Part of a small language model's weights.
Size: width 256, vocabulary 1074.
Each number is 200 + 20 x the weight over its row's rms, rounded and kept within 0 to 999. Layers, rows and columns count from 0. The size before them is the row's rms in percent of the matrix's.

# layer 10 MLP up, 1024x256, rms 0.0459, rows 66-72, columns 0-255
097,185,209,202,204,208,231,220,197,170,220,162,200,180,211,173,229,203,232,194,211,193,244,179,207,188,175,209,234,207,192,180,186,189,168,184,196,188,203,151,207,201,223,175,185,203,215,196,197,196,233,218,201,194,223,158,229,191,229,177,183,157,206,175,202,184,216,214,186,172,230,184,194,190,179,199,212,224,168,193,202,205,164,202,197,209,213,206,209,214,210,162,196,194,203,199,219,200,174,177,208,202,238,166,179,185,216,212,208,203,235,193,205,171,212,179,195,178,210,200,196,185,173,191,222,204,180,220,189,214,202,202,191,207,203,165,190,199,203,209,167,181,204,229,191,205,204,193,207,193,222,190,216,207,193,199,185,200,209,197,183,222,186,159,188,188,182,194,169,217,213,204,203,221,215,209,167,192,219,205,219,195,238,224,236,194,177,200,182,148,196,234,206,195,231,212,229,210,185,209,156,201,194,209,195,180,210,169,180,191,231,198,210,172,228,228,253,164,206,209,186,214,200,182,207,247,175,182,173,215,196,160,214,199,198,247,186,217,221,210,200,171,202,189,192,212,179,217,193,192,244,234,235,206,215,166,247
080,196,212,228,188,207,207,195,222,189,201,233,219,177,209,218,222,171,157,209,161,222,196,214,225,166,213,183,206,215,188,182,232,201,170,196,203,232,205,175,160,174,172,220,175,202,202,165,190,202,222,190,232,166,178,192,227,210,182,176,217,181,203,177,184,193,201,188,194,179,179,212,175,216,194,197,215,213,205,234,197,210,259,216,186,198,213,191,210,199,229,205,194,169,199,206,196,182,194,197,212,206,197,179,186,211,158,190,209,206,215,181,191,193,196,190,199,210,177,190,217,230,173,204,185,201,161,188,214,210,200,190,188,226,162,188,182,221,243,161,210,194,202,212,189,192,210,193,190,226,204,204,189,169,214,198,192,186,233,257,209,227,187,189,200,187,181,185,190,193,210,201,193,201,192,176,171,214,219,175,202,219,178,161,184,209,188,223,194,220,235,235,216,209,237,196,209,232,222,212,181,194,162,211,166,208,192,193,237,184,189,203,182,200,203,236,197,189,216,197,195,164,226,219,190,226,247,186,175,222,201,247,160,225,213,211,198,218,214,177,228,181,154,205,220,208,186,197,223,217,202,209,204,223,180,162,188
097,192,236,190,178,224,237,209,166,180,160,196,218,171,192,254,203,209,193,206,189,192,204,219,204,198,171,233,193,149,209,200,163,252,218,213,187,203,188,237,162,173,199,199,235,219,201,184,190,167,178,199,249,209,217,206,191,184,188,180,200,212,180,199,214,213,194,194,199,174,213,198,233,183,197,193,224,159,177,226,217,228,208,195,208,191,215,188,180,187,199,208,190,170,198,216,199,208,203,176,207,209,174,231,212,205,185,189,229,211,214,194,216,184,220,176,206,174,210,232,193,219,208,187,194,189,195,200,193,182,208,217,215,205,183,205,211,197,231,176,193,203,215,216,201,180,179,187,206,204,225,215,194,172,192,199,243,205,214,196,201,209,213,211,241,189,234,216,186,228,202,219,153,192,193,209,213,203,179,159,168,217,231,182,189,206,151,190,173,208,204,205,199,236,198,163,208,191,185,181,223,199,177,179,189,206,200,216,213,184,225,156,211,213,187,208,232,207,188,217,220,216,218,178,163,168,190,186,246,182,192,202,204,177,212,176,241,169,170,219,201,176,218,183,193,203,221,232,223,194,199,174,188,203,167,205,212
099,195,201,247,184,198,184,201,199,220,197,187,188,213,193,216,213,177,210,198,226,202,190,205,218,214,181,233,202,216,194,181,178,187,221,212,194,196,194,218,195,207,191,215,214,205,173,231,215,216,208,212,217,190,186,191,243,189,213,207,161,223,173,207,189,211,215,208,236,207,218,195,217,177,226,158,202,185,186,173,182,186,182,160,219,201,177,219,196,242,183,231,202,205,209,202,212,229,177,216,204,215,203,174,188,174,201,180,208,204,189,223,176,182,209,208,191,187,232,215,186,224,194,185,198,195,216,182,221,219,171,180,195,174,198,187,240,176,216,209,238,188,184,172,202,203,200,214,219,213,190,215,209,186,256,199,229,201,167,221,153,179,211,205,193,170,227,205,210,200,208,160,214,209,168,140,202,173,202,192,212,196,214,189,204,184,190,146,222,197,216,228,231,196,193,215,227,190,181,156,213,201,184,186,168,194,184,193,223,227,172,170,190,197,153,218,183,190,178,205,194,241,183,166,196,217,203,217,210,177,177,203,203,183,204,226,196,237,215,200,190,214,210,208,210,177,171,207,178,239,232,235,232,186,167,194,180
100,170,184,220,201,193,195,190,179,212,162,176,173,172,198,173,190,197,183,190,196,199,226,242,177,213,185,187,196,190,221,213,170,223,221,209,198,173,166,192,231,223,224,203,204,196,175,215,207,178,201,156,166,202,246,179,223,205,185,224,187,218,190,182,194,211,204,236,168,180,175,215,235,167,241,205,222,196,234,174,171,206,191,193,236,171,174,181,202,205,197,196,209,214,220,254,185,172,172,222,204,170,211,185,204,207,183,213,226,200,193,225,190,203,195,205,205,179,187,178,177,189,247,187,212,184,167,188,181,215,144,159,167,193,186,206,192,203,212,213,208,205,224,195,198,220,223,237,182,179,185,200,207,212,208,192,228,185,198,217,191,184,216,199,239,213,192,166,193,196,226,215,244,245,234,206,200,196,224,195,175,201,224,194,224,187,185,192,182,220,224,191,191,216,199,184,215,197,209,235,191,217,197,204,185,209,184,216,190,206,213,216,190,218,212,196,230,203,213,193,220,171,168,220,217,196,177,184,196,215,211,231,232,178,185,164,212,181,229,202,181,204,220,200,185,179,204,193,196,212,194,196,208,223,249,204,207
102,154,210,183,202,165,201,229,215,206,208,234,204,198,208,175,209,185,210,212,180,211,221,228,180,235,203,207,161,205,191,190,217,216,207,248,217,201,190,164,187,204,187,211,187,220,195,216,228,196,223,187,202,199,167,181,192,201,178,191,192,205,220,201,213,209,219,235,174,176,217,202,197,200,199,176,234,206,171,179,198,198,173,195,214,182,224,195,183,182,216,235,217,232,226,204,186,219,158,166,200,195,185,196,189,199,226,204,186,206,168,187,196,216,194,220,207,216,218,189,230,241,189,205,201,210,198,252,186,183,213,170,164,186,180,231,232,200,190,186,203,161,220,197,189,220,173,195,217,206,200,202,168,205,195,173,199,211,233,211,184,195,197,248,162,180,202,194,206,194,205,169,203,233,237,197,218,213,212,226,209,192,190,225,241,163,205,207,232,223,176,181,196,171,195,197,188,188,185,197,193,179,221,218,227,205,208,184,143,188,164,197,227,192,207,217,163,193,203,201,195,228,198,192,197,161,200,211,215,168,165,186,182,197,189,211,193,180,228,193,211,222,205,205,181,222,226,165,197,218,233,149,197,197,195,207,173
099,188,176,208,217,217,177,152,190,200,187,207,194,192,219,226,222,200,208,183,200,176,228,213,196,177,158,199,215,160,206,205,198,210,207,227,235,214,224,189,212,198,191,182,217,213,228,195,184,210,216,150,237,211,207,192,226,197,177,186,192,210,220,216,176,180,180,196,202,201,179,203,214,225,222,239,188,204,213,222,177,182,172,194,199,191,167,162,215,169,218,157,227,191,165,221,234,222,199,190,228,219,188,165,231,203,188,206,215,209,164,214,203,197,159,191,197,199,196,211,177,201,174,186,218,202,189,232,246,220,203,172,170,198,220,193,189,172,220,228,209,216,189,224,222,179,226,224,178,165,202,205,209,173,194,221,210,205,215,212,205,205,228,215,161,178,172,193,215,189,230,197,190,223,201,195,212,178,211,176,180,194,209,237,167,229,202,207,227,166,199,183,191,196,224,203,188,201,210,186,232,209,162,193,189,179,196,192,245,204,197,215,167,187,214,216,191,221,220,219,252,204,202,194,209,173,164,185,163,200,182,164,211,190,225,202,187,184,230,195,216,192,154,216,204,207,204,199,209,178,182,195,189,201,212,212,190
# layer 10 MLP down (transposed), 1024x256, rms 0.0459, rows 66-71, columns 0-255
099,182,207,199,206,202,207,215,199,220,202,186,191,259,180,192,199,207,203,223,187,203,212,201,176,185,219,190,163,211,197,207,219,212,222,208,207,226,194,214,191,235,206,192,209,215,172,210,209,210,155,180,192,199,210,218,162,206,189,206,198,213,187,188,192,205,196,206,169,188,160,167,183,220,207,171,197,200,210,204,238,184,220,160,182,207,208,192,183,168,202,155,195,221,245,184,191,223,190,200,210,174,201,232,208,252,210,221,206,206,157,194,192,166,195,214,202,187,170,210,192,247,217,211,194,208,187,206,194,222,191,220,206,178,160,207,200,200,215,189,201,231,185,216,192,200,200,155,210,208,152,226,166,165,216,172,218,193,174,209,194,188,223,212,235,171,203,189,181,222,221,180,223,211,155,209,197,207,184,178,174,222,157,213,185,215,211,222,226,208,255,197,179,205,217,203,211,182,206,202,219,219,201,172,187,207,174,188,241,203,209,228,197,212,190,193,147,204,176,207,192,169,206,217,202,189,199,233,210,213,206,251,196,207,187,175,225,188,180,201,212,226,196,214,219,203,217,193,203,187,174,153,203,218,182,204,190
085,204,191,198,206,194,222,195,172,212,203,190,185,220,206,200,208,244,196,201,236,152,198,217,200,238,182,223,203,198,205,215,202,190,190,189,197,175,201,206,243,205,248,215,196,199,177,233,215,211,190,212,204,199,206,209,152,171,227,220,198,203,189,212,212,203,213,217,214,201,193,180,235,198,191,191,200,195,188,189,194,173,166,206,220,212,201,183,219,185,180,205,221,200,175,221,226,227,161,192,180,189,210,185,186,186,210,193,197,196,218,215,203,211,190,201,178,177,200,193,212,179,197,211,213,194,225,227,182,173,179,190,209,178,225,216,229,189,175,225,211,213,228,166,213,197,180,236,182,169,208,224,192,223,189,194,197,188,160,172,219,183,230,208,219,202,212,198,204,203,185,190,200,178,202,218,234,210,172,206,184,195,245,255,207,190,178,184,223,191,157,164,179,214,160,200,176,171,188,170,218,201,230,194,222,198,227,201,175,202,226,188,194,204,217,219,179,266,189,188,187,188,179,203,238,169,158,217,217,188,176,172,192,168,187,177,157,190,195,217,167,216,248,185,218,198,200,199,194,186,222,178,193,193,222,225,224
098,189,196,181,196,194,171,223,205,195,230,194,199,244,194,154,212,178,222,212,191,185,268,242,223,168,202,198,194,224,193,168,187,179,170,186,195,197,209,202,250,176,222,205,196,227,186,208,181,237,213,180,191,178,173,242,195,224,198,225,181,206,235,201,199,205,190,220,202,227,210,207,203,208,173,215,205,225,182,213,222,180,186,203,191,200,154,217,217,201,193,180,204,201,195,177,225,193,172,183,198,160,204,186,206,165,212,214,156,207,211,197,206,224,203,228,222,212,180,203,188,178,174,175,224,200,147,197,212,205,194,156,186,206,249,218,177,214,191,177,190,186,184,176,197,172,211,196,204,214,209,217,192,179,175,199,203,209,191,198,192,203,199,226,191,195,213,232,230,172,206,140,235,184,184,186,222,201,231,220,186,184,190,207,220,184,214,247,198,189,175,229,182,166,206,203,179,218,217,204,206,195,214,191,223,209,185,196,182,215,170,200,195,201,203,189,218,205,225,176,228,226,213,217,195,220,228,187,191,171,210,202,209,203,200,226,202,226,223,225,193,212,190,211,181,198,193,210,170,178,226,182,199,176,215,167,191
096,197,202,159,195,186,208,196,176,175,183,194,224,179,198,177,235,205,226,189,176,234,211,189,172,217,184,156,210,212,201,176,189,190,173,235,202,220,193,202,182,177,185,185,181,208,202,195,211,218,227,217,195,197,212,176,167,181,177,189,241,231,181,205,167,194,199,183,174,190,180,199,207,228,191,265,216,244,200,228,199,184,210,222,216,214,214,165,181,204,207,211,195,214,210,172,202,169,211,201,184,217,179,168,199,192,192,214,209,186,194,202,189,246,210,208,195,211,180,193,195,181,184,210,207,191,213,169,164,218,201,200,194,221,202,207,219,180,208,175,191,192,179,215,222,176,185,186,185,253,216,209,210,207,172,202,175,235,202,203,227,209,195,211,221,182,198,211,203,165,185,216,206,223,217,205,201,221,213,208,183,201,188,200,172,197,182,204,202,234,195,162,185,156,190,217,196,191,200,204,202,199,186,203,194,175,232,209,176,171,240,210,212,196,225,202,209,185,194,228,185,197,219,190,227,194,213,188,224,205,198,233,222,219,180,166,208,198,227,207,209,187,200,252,157,263,212,185,190,221,190,194,201,252,160,165,178
102,232,204,176,191,222,180,184,184,214,213,232,254,206,199,235,204,210,212,218,224,216,186,150,219,188,225,177,203,228,199,195,244,220,167,184,169,248,196,202,184,187,220,202,206,181,185,249,202,228,180,210,201,214,173,157,177,227,226,205,231,217,177,169,218,192,210,173,224,214,210,197,164,186,231,196,196,235,177,192,218,191,201,209,178,202,202,200,236,226,225,200,212,187,188,199,224,222,222,235,206,192,170,187,202,176,204,191,214,172,213,195,189,182,188,183,149,168,231,192,214,246,152,204,198,218,199,178,227,184,209,205,212,201,200,221,211,188,175,207,214,191,226,186,211,204,219,185,174,207,193,191,243,153,207,234,204,186,209,215,196,164,199,197,170,206,202,211,206,169,200,214,176,165,190,178,205,201,197,201,225,216,201,205,207,210,219,189,181,174,209,195,230,187,215,207,211,181,189,202,215,185,203,238,187,193,174,193,184,202,207,184,246,208,227,200,183,210,172,196,211,231,216,207,185,182,202,200,168,181,170,176,195,213,200,186,194,217,174,205,213,174,201,196,168,196,205,192,191,201,217,166,185,201,186,194,228
105,220,172,194,189,230,177,195,164,175,190,184,236,173,187,207,163,203,183,175,242,176,173,198,199,198,216,191,219,153,225,164,172,197,197,185,195,191,226,231,186,215,179,194,206,174,186,198,214,195,191,238,182,210,227,219,212,221,197,220,217,205,193,205,174,216,190,165,204,201,205,184,201,217,202,221,213,202,208,221,232,172,240,222,243,229,183,193,227,208,181,165,181,207,222,191,235,202,231,190,194,222,201,214,227,195,200,201,214,180,192,228,170,214,195,212,190,197,207,212,182,179,181,186,176,197,213,193,224,194,243,198,206,175,186,188,178,210,209,205,210,219,207,225,241,178,190,189,208,202,219,205,209,186,204,238,203,202,183,194,215,195,193,158,208,188,217,199,200,182,218,202,225,231,194,217,192,227,177,190,173,190,191,209,212,202,232,188,185,185,210,209,214,232,235,195,186,163,227,183,197,217,178,198,215,167,227,174,230,153,257,161,160,205,193,203,197,194,217,202,192,190,169,211,186,195,202,208,177,224,236,197,215,183,184,177,183,208,188,209,189,173,231,244,193,216,186,222,205,156,178,197,179,215,206,183,223